Weights of a small transformer language model: LayerNorm before and after each block, 3675 steps.
Each number is 128 + 24 x the weight over its row's rms, rounded and kept within 0 to 255. Layers, rows and columns count from 0. The size above them is the row's rms in percent of the matrix's.

# layer 5 attention output (transposed), 384x384, rms 0.101, rows 25-60, columns 96-191
size [ 91  92  92  99  95  87  95  89  91  97  95  99  89  93  91  92  92  99  93  93  94  92  96  94  91  88  96  95  94  92  94  96  96  91  96  92]
[[101 109 110 113 160 105 158 143  99 121  96 123 118 133 118 185 113 159 168 109  97  80 103 146 112 110 162 139 103 138  81 171 182 111 137 144 128 128 149 135  81 150 153 120 140 150 145 174  91 124 130 111 118 145 180 136 132 120 158 148 128 109 155 180 133 125 106 148 142 138 115 161 164 123 141 152 155 135 161 135 122 163 110 148 131 122 130 114 156 157  65 144  89 144 118  98]
 [109 148 169 137 118 136  84 137 156 132 178 118 170 118 110 152 163 132 177 124 107 110 156  59 103 111 114 151 133 113 137 162 139 116 130 126  88 114 163 119 107  98 120 139 127 128 109 157 134 121 139 136 134 141  90  98 105 152 152 114 151 111 167 112 146 114 158  80  91 133 124 124 132 118 120  91 153 163 169 150 152 152 128 122  87 121 111 118 164 119 148 125 109 125 143 146]
 [124 124 115 129 130 139 132 172 123 110 117 106 110 164 177 159 113 133 106 127 119 123 138 103 170 157 128 129 128 103 126  85 114 183 167 175 132 159 152  91 116  66 149 153 112  84 127 106 130 133 111 110 128 127 111 117 145 120 113 106 151 141  93 136 148  75 115 103 135 125 108 159 171 134 143 127 125  94 145 161 138 122 121 117 143 166 116 126 123 164 158 110 124 132 118 141]
 [131  98 169 111 130 123 109 129 111 140 121 121 125 131 102 102 154 157 148 150 123 162 127 137 110 138  98 159 108 124  94 132 123 142 130 140 181  99  63 104 132 175 124 131 137 138 131 139 116 122 121 139 182 153 139 100 118 118 114 131 172 137 151 146 130 128  91 143 134 138 144 150 164 143 158 191 160 153 180 154 106 137 139 103 136 106 151  95  91 123 118 151  86 122 113 126]
 [129 140 120 129 109 121 136 159 143 123 142 113 111 168 143 128 163 155 153 167  82  86 119 149 127 173  84 116 144 113 165 138 134 174 125 139 131 117 157 128 126 149 132 141 119 100 134 137 156 101 137 144 172 148 171 128 147 165  87 134  87 161  89 141 121 173 108 111 147  96 118 115 125 140 125 115 135 135 144  94 122  91 127 100 167 108  88 115 135 123  98 146 148 146  79  96]
 [147 108 115 133  99 121 115 114 116 151  88  97 113 109 147 129 123 128 126 123  93 157 128 178 152 135 136 156 153 111 127 134 143 162 146 131 151  93 141 111 113 129 101 109 167 122 131 186 133 145 140 156 140  92 111 130 150 145 151 134 101 137 158  82 126 135 106 125 151 136 164 166 140 149 104 161 139 118 127 111 124 179 112 130 109 111 144 115 151 145 126 151 129 125 123 121]
 [120 123 164 147 131 146 115 119 112 145  91 139 111 159 111 129 111 131 132 122 103  78 146 114 128 139 128 148 120 147 127 158 156 141 154 125 128 185  86 120 108 100 130 142 155 102 129 129 126 118 126 128 160 133 116 106  79 124 116 127 140  86 143 113 162 131 136 176 111 109 106 113 114 118  99 112 100 139 147 169 145 109 110 127 141  86  81 147 138 122 133 120  96 115  94 135]
 [108 130 110 120  79  81 108  84  90 117 125 138  93 181 120 108 141 128 108  98  83  90 162 167 114  97 148 174 137 135 120 146  78 130 148 111 114 124 123 150 132 116 111 124 115 151 126 142 138 120 144 117 114 144 139 112 128 122 161 104 143 118 175 102 117  84 161  90 122 104 130 144 121 153 159 122 125  99 103 165 118 144 114 130  92 116 109 124 131 122 128 143  99 125 148 127]
 [128  98  92 143 150 115 162  90 142 135 142 146 147 128 155 156 128 128 159 157 119 154 110 105 153 168 117 131 124 107 138 100  86 122  96 124 136 138 117 102 116 139 143  85 109 163 108 139 141 157 140 124 120 112  87 156 131 124 148 135 145 139 169 123 124 131 123  79 136 138 121 132  90 147 128 101 114 119 114 110 161 102 142 134 145 104  99 126  60 164 128 115 103 116 119 141]
 [172  75 111 103 115 131 126 106 161 102 162 154 115 148 106 143 115 108 150 159 160 127 140 108  89 122 133 117 160 168 150  87 151 122  92 126 123 192 106 119 116 116 115 133 194 137 106 166 161 168 152  98 179  52 183 137 143 119 154 160 126  77 130 102  97 137 144 112 123 146 120 128 161  75 106 110 146 137 109 120 155 136 137 138 137 136 144 125 112 157  77 140 140 140 123 144]
 [121 118 154 119  83  84 130 130 156 146 139 112 164 102 107 123 140 119 112 111 160 119 107 129  92 143 111 130 121 138 144 117 116 142 129 101 165 162  96  99 182 146 107 111 171 157 137 150 128 144 136 125 114 123 122 128 145 145 133 120 122 172 128 122 146 165 127 148 144 132 150 104 127 109 164 139 155 105 127  96 135 102 143 138 124  81 111 156 111 174 121 126 130 101  79 184]
 [115 134 158 141 147 101  89 148 151 122 120 115 120 143 160 143 165 130 190 154  80 154 123 155 128 150  93 147 136 106 139  84 150 130  83 130 115 139 173 136 154 118 144  77 127  99 113 128 175 112  97 100 144  88  90 162 116 151 126 147 129 115 126 118  76 115 102  93 102 142 113 115 116 145 131 125 111 112 115 127 134  77 110 115 136 182 143 131 131 122 148 108 111 112 114 142]
 [128 114 115 101 125 125 157 115 163 108 106  96  98 116 137 134 105 118 119 123 151 109 125 106 126 128  67 146 142 137 124 113 107  87 105 142 152  76 132 112 116 129  98  97 131 130 137 137 186 151 123 113 102  92 119 141 164 211 151  83 124 118 109 128 131 142 156 127 112 151 153 129  98 109 139 132 125  88 189 115  86 147 111  98 162 198 102 118 157 125 111 114 138 126 133 153]
 [129 129 127 151 129  83  98 152 141  94 114 157 152 108 126 143 116 105 148  87 120 101 127  88 116 102 133 147  90 113 104 156 127 143 152  97 106 126 131 167 162 130 178 115 120 170  87 137 108 158  95 125 125 145 145 102 152  97 152 132 130  80 135 132 141 147 139 124 149  75 134 123  64 146 137 149 131 125 114 114 113 172 162 116 123 126 132 139 100 103  69 127 165 120 179 119]
 [134 131 136 103 103 116 150 167 144 123  67 122 137 129  78 122 175 132 115 136 101 123 125 103  85 137 165 139  95 150 118 139 124 174 139 117 116 142 116 140 167  94 104 141 118  82 157 127 104 131 155  99 127 121 154 140  85 106 130 147  85 128 151 139 168 119  96 136 109 122 148 162 160 151 114  92 134 107 128 101 147 105 135 149 121 150 149 142 110 141 112 115 107 133 134 100]
 [ 94 107 171 119 137 164 163 118 140 146 168 111 164 104 183 154  99 138 121 159 142 128 119 107 129  97 135  84 114 119 152 127 106 100 128 112 124 130 142 131 109 121 140 144 116 130 131 160 134 157 157  89 123 126 104 111 103  80 156  85 129 124 123 136 136 120 112 106 143 136 162 135 142 120 124  83 116 149 101 115 154 139 105 125 147 125 148 132 143 107 185 187 108 168 116 155]
 [114 125 108 124 119 108 158 158 110 131 165 100  90  87 116 169  95 176 126 146 109  99  93 141 131 134 129 153 133 165 132 126  80  97 109 116 151 160 152  72 137 136 103  93 139 130 116 189 127 134 189 135  92 120 136 108 144 142 106 125 117 134 142 132 162 127 122 157 115 107 100 131 126 114 109 126 142 121 122 136 120 119 152 127 123 122 125 167 137 110 147 152 104  74 145 161]
 [124 142 148 128 174 124 111 139 114 110 103  86 144 141 137  75 132 161 119 142 125 190  85 128 139 127 154 159 137 124 128 146 127 115 136  97 130 146 116 140 107 133 123 144 118 108 124 112 152 187 117 157  87 180 112 123 160  63 116 147 128 139 135  90  74  98 156 121 180 110 109  85  98 123 146 124 135 123  97 112 121 108 106  65 136 118  83 134 128 123 125 143 129 137 128 101]
 [ 82 131 110 143  98 160 166 144 148 135 121 154 122 103 119 142 108  97 111 130 136 132 159 134 115 170 165  79  90 109 116 162 119 168 136 109 115  97 148 143 108 153 151 130 123  80 140 146 137 122 134 138 138 200 154 121 124 151 130 171 133 157 131 163 131 139 149 150 162  88 128 118 113 212 121 128 105 168 156 113 100 123 105 152  72 134 133  99 153  95 110 127  83 153 143 165]
 [102 156 111 120 143 117 144  99 132 107 148 123 140 138 105 122 146 113 148 135 135 119 137 125 152 102 123  99 122 107 154 130 121 107 130 131  95 144 106 139 116 125 152 153 143 129 136 142 111 133 125 154 102 129 167 141 133 159 129 146  98  97  98 123 116 115 127  87 139  93 125 141 139 135 129  99 161 136 101 145 104 115 113 167 128 133  96 111 129 140 113 160 130 120 149 123]
 [118 128 153 102 122 101 107 145  71 143 149  85 116 125  91 101 151 166  88 114 118 149 110 121 146 159 126 141 145 146 107  97 126 101  84  90 136 102 173 120 115 114 116 127 160 161  83 148 131 121 147 118 124 166 145 131 108 141 163 111 123  68 145 121 142 124 115  96 116 138 142 180 136 155 134 111 144 136 157 123 159 144 134 123 123  91 168  95  88 137 148 134 140 129 115 161]
 [134 149 116 111 141 130 123 127 164 128 136 161 164 124 142 105 176 134 108 140 125 104 157 110 113 122 121 136 150 142  99 115  86 172 131 101 159 113 170 102 121 123  94 116  98  89  93 151 168 156 103 118  80 112 131 137  99 159 116 157 155 142 131 151 109 129 161 130 113  79 103 127 106 123 129 147 125 125  91 159 146  73 159 124 152 116 121  70 156 135 151 168 119 156 139 112]
 [117 128 114  89 152 146 112 147 107  95 158 127  97 170 118 109 128  59  97 122 145 140 163 171 153 126  68  83 147 189 120 145 133 167  50 120 132 170 102 149 133 168 119 156 101 125 173 129 146 126 139 141  91 137 113 117 101 109 163 141 142 114  91 115  91 140  68 111 106 130 134 132 160  84 158 133 182 157 145 120 116 123 116 160  85 145 168  94 128 146 121 117 187 116 166 142]
 [140 130  99 119 114 143 104 109 127 118 128 155 173 177 155 152 120 115 127 108  67 116 134 142 125 146 123 135 170 108 110 140 104 133 104 130 133 114 119 143 138 111  59 144 132 132 105 101 133 120  98 143 146 161 170 138 124 174 115 105 116 138 138 116 154 124 160 152 117 151 126 127 135 128 153 162 123 159 116 132 128 144 132 108 100  95 143 153 111 114 130  58 115 136 139 146]
 [157 127 127 140 101  94 126 111 124  81 108 134  88 106 139 134 154 163 170 128 125 104 103 150 185 159 105  91 114  78 111 116 147 104 112 134 110 138 101 149 102 138 138 110 117  98 123 122 117 142 186 173 115 141 116 162 139 118 142 116 113 120 140 112 148 153 179 117 141 140 121  99 126 126 134  94 125 122 128 142 135 102  84 146 111 152 152 137  74 136 155 141 158 128 145 126]
 [ 72 130 139 137 129  94 139 111 113 132 115 167  94  94 103  96 144 141 107 113  83 189 103 136  94  82  73 132 124 150 149 149 176 142 115  74 170 141 145 171 143 138 120 150 164 128 144 134 134 110 144 143 129 131 142 116 146 140 125 119 117 151  90  84 113 140 113  95 159 135 114 136 123  98  94 153 152  99 136 142 165 106 140 128 176 173 126 140 111 115  63 114 169 192 114 142]
 [129  87 128 112 158 135 153 107 181 144 153  76 104  96 137 137 115 128  64  96 111 135 131 151  92 111 133 156 114 135 119  92  98 114 119 160 152 120 114 130 104 105 152 156 114 131 118 109 107 103 148 136 132 130 141 131  53 135 172 150 104  86 148 132  96 151 131  78 139 140 131 152 107 152 110 174  74 130  99 122 103 170  91 186 189 113 124 134 123 116 112 138  82 150 151  90]
 [139 123 125 120 117  89 113 132 121 102 133  93 117 128 143 128  88 143 125 132 113 136 113 111 151 127 152 101 152 134 104 111 141 111 104  92  96 141 150 116 103 111 111 108 145 156 106 152 143 127 138 111 131 110 161 106 145  91 136 130 108 186  96 124 103  88  99 133 138 121 104 137 161 149 170  77 148 154 120 101 118 140 146  97 100 138 121 163  93 116 107  91  94 155 139 106]
 [126 140 104 146 115 179 129 119 116 130 128 106 113 107 115 135 124 109 118 117 132  82 136 164  91 118 138 142 115 135 134 160 144 162 153 132 157 132 165  96 108 149 126 121 125 139 154 166 105 167 176 151 136 127 113 153  96 115 130 124 148 119 136 186  66 110 123 127 131 113 105 133 113 108 167 120 134 157 127 102 133 136  99 117 176 131 102 156 170 126  84 129  96 170 146 176]
 [116 129 183 127  86 147 128 150 112 188 138 132 148 133 109 178 168 139 125  97 133 102 105 154 118 100 152 168 123 123 128 100 117  84 123 163 124 149 123 175 122 103 168 135 170 147 106  98 102 152 151 148 118 144 130 126 119 134 136 136 143 148  90 142 142 115 128 158 140  94 140 136 145 127 163 110 134 161 104  99 110 114 142 107 124 133 120  91  80 124 117 106 139 120 145 144]
 [157  71 121 104 144 149 126 125 128 173  93 141 137 106  99 152 134 112  49 129 121 116 123 146 148 102 127 170 123 156 142 161 104 129 126 144  91 125 150 125 159 113 150 127 153 123 117 148 125  83 127 170 182 146 141 136 138 133 157  81 158 133 156 115 108 157 164 126  94 127 155 110 183 155 106 154 129 130 106 166 116 115 120  91 120 150 154 116 103 119 113 130 118 112  90 133]
 [110 104 111 149 127  91 135 130 120 104 142  85 145 157 125 101 151 117 139  88 135 137 112  90 114 107 126 121 132 141 130 157 107  77 170  70 136 122 127 141 126 148  92  97 135 119 123 150 123 118 119  86 109  94 144 110 105 121 113 173  84 128 148 128 127  96 174 119 137 170 114 127  81 122 111 108 121 106 158 103 173 159 149 140 110 150 139 140 121 117 138 109 143 105  84  98]
 [137 123 127 163 122  99 164 105 117  89 150 134 176 111 157 152 123 120 152 102 141 133 113 125  96 133 118  96 117 158 170  97 135 144 153 114 108 103 133 131 130 164 137 127 114 137 131 127 135  94 186 109 118 163 128 149 104 129 147 108 151  82 119 116 111  85 136 119 112  85 144 145 120 120 133 131 110 178 118 156 102 113 187 101 144 141 100 148 143 109 101 132 131 130  96 142]
 [104 142 121 143 117 132 134 195 154 129 137 157 110 131  81 125 105 149 144 137 125 122  87 142 149 131 156 176  86  83 147 134 128 110 140 141 112 108 120 122 136 133 120  99 102 130 141  99 150 142 124 116 120 115 105  80  57 114  75 111 155 146 178 117 130 153 177 109 107 165 104 121  92 161 104 110 164 168 120 116 144 156 102 133 136  92  81  96  97 143 135  74 173 113 116 104]
 [119 132 120 156 132 122  79 155 140 156 128 125 121 131 124 154  75 116 124 142  81 132 113  65 144 106 111 130 146 100 163 108 151 142 142 135 143 134 155 124 111 147 163 152 152 129 179 180 173 164  89 114 140  89 169 115 143 141 151 129 143 145 136 113 110 156 153 115 119 114 129 132 133 139 100 138 123 128 131 132  72 124 105 116 114 159 157 141 130 147 126 115 146  66 138 119]
 [120 147  97 142 123 109 102 139 158 177 119 128 161 114 114 118 131 172 129 146 113 141 142 119 127 134 190 169 174 128 192 157 128 135 112 116 140 135 153 151 168 141 198 114 132 201 136 111 141 135 124 118 116 129 146 128 146 105 118 120 130 162 126 124 113 114 127 131 155 136 100 136 146  88 117 133  93 111 120 151 105 108 160 180 141 115 149 182 130 117 153 107 176  71 133 136]]
# layer 5 attention value, 384x384, rms 0.114, rows 26-61, columns 96-191
size [ 89  86  95  92  86  90  84  86  96  93  98  89  92  89  87  92  98  93  93  89  89  93  90  86  87  92  94  89  89  91  92  97  87  93  88  95]
[[117 106 141 137 123 134 137 141 104 131 104 126 135 110 158 118 117 138 137 128 105 156 147  90 113 136  95 142 122 118 158 109 112 142 135 143 106 122 157  56 156 108 127 117 115 147 120 131 140 147 130 135 157 137 128 125 130 154 137 146 129  94 118  90  93 124 154 138 110  75 125 111 162 135 144  90 161 161 142 179 152 159 100 132 115 137  74 109  95 129  97 129 151 165 147 129]
 [145 116 122 111 104 128 155 136 156  90 115 160 100 177 150 120 110  92  99 162 111  77 100 114 128 117  95 113 145 172 127  98 121 150 118 154 136 101 135 114 124  72 142 139 141 115 107 106 123 148 137 137 106 128 110 106 101 112 129 106 135 166 128  73 137  91 104 150 170 157 111 108 136 141 114 140 101  72 157 155 124  95 115 127 123 126 142 141 142 122 130  94 154  71 132 138]
 [138 120 132 161 107 136 106  85 100  93  92 128 123 164 128 147 192 112 138 138 128 158 140 133 150 150 130 176 104 106 121 147 137 130 154  81 151 139 105  99 134 155 124 153 125 110 141 146 104 155  77 175 127 165 117 162 109 100 121 171 139 106 120 141 148 137 146 106 146 154 136 157 114 105 134 131 131 111 158  87 116 133 145 116 144  83 155 132 144  89 127 126 106 131 103 139]
 [101 125 180 133 125 115 106 152  72 102 134 111 119 124 142  59 134 117 148 168 119 150 132 142 141 135  78 136 168  95  92 132 140 151 158  89 119 147 138  90 111 135 137 148 142 137 105 123 105  92 148 114 150 153 141  87  88 188 146 146  96 120 112 175 135 150 137  77 157 152 123 137 147 119 142 137 146 154 123 108  94 125 104 111 148 141 109 101 130 168  90 178 162 125 133  75]
 [148 131 123 161  87 120 128 132 152 138 127 140 108 139 121 109 153 102 125 132 111 138 196 137 126 126 179 133 130 162  86 131 119 164 105 146 167 104  87 129 122 138 119 115 158 140 114 166 130 110 176  95 198 118 135  83  91 131 171 132 124 160 132  93  85 140 141 123 109 125 160 147 155 192  94 121  97 110 150 100 120 169 142 116 114 184 142 173 165 173 108 171 134 129 129 146]
 [133 146 103 148  98 137 131 152 143  73  90 133 166 192 116  95 105 147 158 125 123 117  97 135 122 118 127 128  90 158  98 162  93 115 123 130 131 146  70 121 122  96  97 126 125 133 173 132 146 115 114 144 137 101 113 122  92 149  93 120 146 142 145 101 128 110 119 120 168  42  85 116  94 113 146  88 116 103 131 110 120 141 107 109 134 113  99 118 102 118 134  88  90 171 112 101]
 [149 110 100 131 160 124 106 116 116  84 155 117 148 121 127 157 138 122 138 138  93 104 164 102 127 162 129 165  88 136 121 100 148  87 143 143 166 140  78 154 151 103 116  89 102 115 114 158 117 107 119 124 161  93 134 120 140 121 113 155 133 149 138 130 115 127 166 100 142 127  61  82  87 170 108  94 111 124  82 162 160 158 145  97 106 114 124 105 165 129 125 110 124 176 132 164]
 [114 127 119 121 129 144 159  86 127 131 158 102  96 120 137 150 118 127 102 175 142 127  91  96 117  81 115 134 107 115 131 102 147 136 138 137 109 118 110 151 155 153 135  77 130 112 139 122 123 136 109 114 148 108 140 162  88 120 110 129 152  91 153 134  69 136 150  90 119 155 120 130 102 131 143 127 149 126  99 126 166  91 150  86 149 139  80 121  95  75 130 115 120 164 102 139]
 [143  90 125 133 108 135 145 125 157  87 118 119 122  85 133 152 107 117 130 125 163 135 124  95 140  93 123  90 159 112 116 124 120 145  34  92 114 155 119 174 171 134 150 154 157 136 118 113 155 164 118 114 138  98 154 193 130 125 126  90 158 131 103 179 145  96 138 103 159 106 168 138 114 113  93 150 135 153 126 124 120 140 136 157 120 133 113 117 106 142  90 135 154 148  99 154]
 [151 110 155 114 122 113 132 156 118 189 153  96 124 125 114 104 143 125 102 140 131 162 146 131 131 153  83 157 144 130 139 101 131 109 112 137 104 140 148 124 171 188 144 108 143 174  99 110 175  88 141 123 155 127 133 159 101 128 137  95 106 135 116 140 127 136 134 147 168 157 133 162 147 138 171 158 127 130 153 135 123 119 110 125 124 109 124 166 138 100 148  89 130 122  87 167]
 [121 172 172 114 119 141 133 157 157 122 155 120 122 140 134 137 143 136 153 112 109 149 101 150 117  92  88 116 149 151 122  94 173 116  92 104 115 112 149 167 157 117 168 104 114 115  79 108 120 145 150 136 193 117 128 150 135 109 113 153 124 134 123 147 163 142 102 116 147 174 145 112 119 131 143 146  85 146 127 149 142 138 152 170 119 149 114 105 127 147 164 140 168 107 115 125]
 [108 141 122 118 120 134 143 109 101 121 136 136  89 128 135 141 112  80 130 165 122 114 152  82 131 122 147  96 124 127 144  84  96 119  81 115 142  85 108 115 124 118 147 123 119 118 175  75 107 133 136 154 136  91 114 130 141 150 144 124  87 117 125 134 142 153 114 119 139 131  92 157 105 122 121 153 113 120 159 102 140 136 108 110 166 153 117 133 120 141 101  64  76 154 145 148]
 [116  89 139 129  95 116 103 169 127 108 137 145 130 126 135 127  78 127 166 124  91 112 144 130 104 110 144 132 113  98  93 121 126 151  93  89  98 168 118 139 139 157 114 148 107 168 106 141 148 137  86 138 141 129 137 126 140  64 101 106 119 137 128 121 113 104 139 137 165  79 134 127  77 146 138 107 133 100 138 100 120 114 150 136 115 109 143 163 118 114  99 121  91 164 148 134]
 [ 84 124 128 112 155 124 114 181 136  92 124 122 135 108  89 154 140 168 143 142  93 153 118 118 115 117 140 130 108 103 154 113 101 128 157 124 131 110 109 122 118 156 140 132 152 104 162  95 133 125 166 139 123  93 138 147 121 143 150 136 125 172 141 107 142 128 127 159 119 134 105 136 112 121 165  88 129 151 161 109 168 102 132 119 116 186 107 138 107  94 122 171 108 126 108 148]
 [117 156 120 144  98 138 122  86  99 145  83 100 117 162 167 126 141 153  56 194 140 116 131 133 140  84 153 113 127 127 111 102 102 146 159 108 125 163 129  91  97 111 116 144  97 140 143 114 118 159 138 120  92  79  69 147 103 155 147 101 112 112 126 135 130 135 139  98 167 139 136  92 156 160 156 110 178 125 111 147 125 133 115 148 111 126 147 144 121  99 130 115 121 121 130 130]
 [101 115 123 125 126 148 204 126 132  80 132 116 136 124  90 158 121 147 111 123 141  97  92 140 136 116 115 140 105 153 114 102  74 126 106  67 141 121 129 125 135 147 135 115 126 131 100 100 130 139 116  88 110 103 159  97 139 140 121 119  85 143 124 104 149 172  99 152 141 134 123 112 162 150 129 105 121 139 136  64 134 178 100 150 139  94 127 113 128  89 128 123 123 101 180 149]
 [147 133 163 122 141 152 108 156 131 152  80 118 161 117 124 137 135 134 134 110 155 117 120 146 118 131 116 179 144 148 108 114  96 148 144  79 185 173 121  98 107 119 121 143 107 112 104 115  94 156 120 167 118 171  94 123 142 127 120  98 119 116 156 135 119 120 114 146 123  67 126 110  90 147 137 103 134 143 124  97 104 116 104 124  92 104 108 119 149 143 163 130 107 118 126  95]
 [120 124 129 114 119 152 126 131 111 144 134 142 147 116 131 159 149 154 146 144  99 109 100 187  76 124 126 118 126 118 157 104 138  91 130 140 156 116  92 162 119 105 105 179 117  88 122  83 119 120 187 153 106 151 120  90 109 156 120 153 126 134 150 152 111 143 105 147 162 106 175 189 138 114 147 110 143 102 169 118 130 141 134 114 125  84 153 161 111 100 116 192 112 117 108 144]
 [120 143 170  87 107 132 102 147 149 130 137  91 128 110 115 119 148 143 105 116 162 168  89 162 181 139 122 110 119 123 141 115 112 118 139 130 112 120 135 148 110 136 170 126 136  83 136 116 157 162 114 105 136 136 183 136 138 109 131 157 118 142 123 131  98 154 149  82  91 121 136 136 142 163 160 143 157 124 131 129 113 158 101 211  93 101 113 167 153 133  79 152 147 156  89 141]
 [136 107  59 122 116 136 119 172 134 143 134 137 124 140 135 125 145 132 118 124  99 140 149 122 134 153 117 103 165 153 130  83  72 106 113  96 192 105 130 124 138  91 127 138 102 131 127 141 147 112 108 109 133 109 163 108 132 139 103 113 121 137 141 150 133 102 121 108 173 136 137 151 109 179 159 134 112 109 133 135 160 116 134  93 130 109 117 135 125 109 126  94 131 130 121 114]
 [115 135  89 143 119 135 122 132  93  99 122 137 154 114 158 156  81 106 113 138 132 133 131 118 104  72 134 131 118 133  81 148 137 132 126 115 105 160 119 110 141 117 134 113 111 137  89 135 129 151 103 147 137  95 146 147 124 105 145 134 120 125  68 136 132 124 146 160 138 146 196 139 150 111 150 142 151 156 141 133 135 101 168 131 157 122 155 101 137 133  78 146 126 145 112 111]
 [122 109 112 177 158 116 126 136 149 143 154 112 139 143 148 132 118  96 123 104 117 133 166 168 181 155 130  87 120 141 141 123 122 124 104  92 114 126 121  86 166 141 123 147  99  60 151 112 140 127 118 165 119 140 101 111 139 134 158 133 141  98 145 142 101 140 107 132  79 120 119 127 149  88 141 158 122 185 171 122 137 155  99 125  73 106 159 116 114 165 114 128 154 109 139 177]
 [157 136 151 176 136 165 124 112 126 117 118 138 136 167 166 168 125 141 104 111 111 181 100 122 123 180 138 112 122 105  96 143 150 120 105 151 149 148 133 163 141 125 113 100 140 181 110 119 179  89 104 130 137 124 133 137 128 140 153 114  80  72  89 151 157 123 140 160  92 140 103 125  99 133 131 125 132 125 137 148 138 169 127 168 113 138 111 133 111  91 127  81 182 118 149 148]
 [110 124 107 148 112 121 143 127  87  65 144 145  55 159 135 127 143 114 139 138  91 102  97 105 142 137 106 126 102 124 119 167 152 152 109 168 102 125 118 126 130 141 164 140 135  85 122 140 126 158 179 145 152 126 141 139 143 115 106  63 134 109 132 134 110 135 154 107 141 145 147 100 141 103 129 172 139 177 123 100 131 134  81 151 127 157 147 177 122 123 145 131 145 128 165 131]
 [124 122 149  86 117 135 123 122 127 135 137  88 130 135 142 127  84 130 128 108 125 101 103 126  88  96 175 141 149 123 187 112 136 137 135 166 154 161 123 129 150 198 158 157 112 122 150 129 118 107 142 108 165 134 147  86 139 157 136 117 176  91 128  84 133 108  91 117  67 160 116 134  87 128 100 129 143 133 161 120 110 117 144 163 134 153 120 142  90 124  61 139 177 138 186 106]
 [162 117 102 121 138 136 177 142 172 199 143 141 109  94 166 184 120 133  76 104  94 120 155 120 180 109  98 104 120 122 121 120 111 138 123 127 140 134 130 136 111 132 163 146 121 132 115 102 110 164 107 139 144 102 155  94 118 151 126 109 123 108 126 174 122 122 168 128 131 151 130 162 133 142 150 145 139 161 127  93  95 156 158 122 130 118 138  94 153 164 126 132 112 133 160 115]
 [115 136 135 140 167  85 179 123 144 143  87  98  83 103  87 132 136 108  99 190  97 134 136 106 117 103 130 161 154 102 141 143 158 124 126 128 145 125 115  93 131 143 146 118 121 155 132 136 106 112 129 113 114 120 143 139 126 128 158 147 142  95 124 136 116 103 128 107 114 127  98 120 131 135 100  69 138 132  87 138 129 145 133 104  91 151 114 140 113  98 125 113 109 118 110 107]
 [119 140 115 109  99 153 142 116 147 105 133 148 164 125 108 110 153 160 128 123 102 118 133 148  80 104 126 111 112 163 135 139 102 157 120 190 134 131 124 146 145 131 150 116 120 125 153 116 156 154 131  82 145 109 141 140 137 118 132 111 129 109 143 169  61 126 120 123  91 127 167 135 135 120 165 151 137 120 116 118 129 181 107 100 111 122 131 162 108 124 133 168  65 161 164 158]
 [145 152 170 147 110 130 119 163  92 179 133  98 168 118 143 146 164 135 131 109 150 112 135 126  97 105 119 139 134 118  98 126  95  87 116 131 146 152  96 125 133 100 153 119 131 143 124 140 167 141 153 138 124 101 152  82 117 181 136 125 110 140  72 157 102 156 126 116 149 116 128  92 122 105 137 157 116 124 150 134 175 116 112 107 159 152 141 158 130 139 132 111 122 101 141 183]
 [142 162 133 146 125 166 124 131 118 108 123  92 192 132 140 164 166 157  77 123 141 140 129 142 130 111 119 172 145 175 127 137 121 142 138 112 146  87 105 128  95 146 161 160 108 120 107 166 108  75 111 152 121 143 128 155 140 154 154 118 116 120 141 149 110 165 155  81 156 141  99 120 119 125  86 155 166  98 112 180 159 150 106  73 112 189 170 131 125 148 112  94 100 134 120 129]
 [127  98 141 108 155 111 103 133 146  90  83 136 148 125 118 160 151 122 170 123 119 116 150  92 146 129 167 134  96 115  89 156 129  98 142 110 151 142 194 141 109 148 130 123 144 142 128 134 133 109 161  94 105 133 105 113  93 169 108 169  97 136 134 147 133 151 206 127  90 109 124 129  85 129 127  92 136  99 125 115 109 174 132 118 131 159 168 118 130 155 134 104 124 113 110 122]
 [122  92 149 104 143 103 125 120 160 106 111  88 135 141 135 129 175  95 149 119 145  86  74 103 112 141 117 109 145 128 100 116 147 134 160 111 155 157  87  80 120 107  92 126 175 117 141 120 136 112 174 160 129 113 121 129  90 111 126 146 142  84 131  98 116 113 116 165 141 101 131 153 140 191 136 149 163 144 113 120 103 147 134 121 135 124 126 131 142  91 100 109 102 157 142  89]
 [110 137 107 123 124 145 117 129 146 103 116 180 129 144 118 109 110 113 117 139 112 130 105 145 124 156  60 166  88 131 134 184 124 126 138 113 159  93 142  79 135 121 129 113 103 144  94 129 126  84 124 122 100 143 123 112 131 101  93 116 152 139 125 127 101 141 129 141 107 150 113 146 127 139  99 130 119 131  89 156 100 118 116 140 125 109 160 103 101 142 142 136 136 109 151 146]
 [125 131 154 134 101 120 124 131 168 131 104 167 131 157 113 155 103 116 162 110 145 130 129 168 119 109 129 153 113 131 118 152 129 114 135  77 129 138 156  89 129 163 120 171 175 109 173 137 163 201 117 106 173 165 128 130 150 148  84 103 118 140 169 140  84 150 139  97 148 134 140 127 120 129  99 107 152 141 151 171 104 131 119 168 110 143 123 188 116 100 116  95 150 117  77  97]
 [164 109  67 122 124 136 124 130 138 148 142 113 145 134  69 111 109 133 104 116 124 131 154 106 100 164 134 136  94  71 113 114 100  93  93 136  90  88 145 119 113 125 145 122 132 136 117 119 129 134 157 124 138 127 158 157 128 135  76 138 160 139  88 111  91 154 134 158 169 175  93  94 148 100 148 116 154 112 102 101 126 100 113  90 105  95 162 167 139 123 121 148 136 104  67 127]
 [139 185 106 118 139  91 104 108 103 128 111 144 161 142  73 104 138 143  93 113 166 153 135 112 130 174 133 134 119 143 104 132 128 127  96 122 134 139 134 144 155 163 135 103 110 126 138 134  93 141  80  95 175 153 159 164 154 171 105 102 164 130 120 143 111 134 141 134  62 166 123  99 116 100 130 130 138 112 136 117 129 140 128 137 114 132 109 118  64 143 146 142  72 131 101 132]]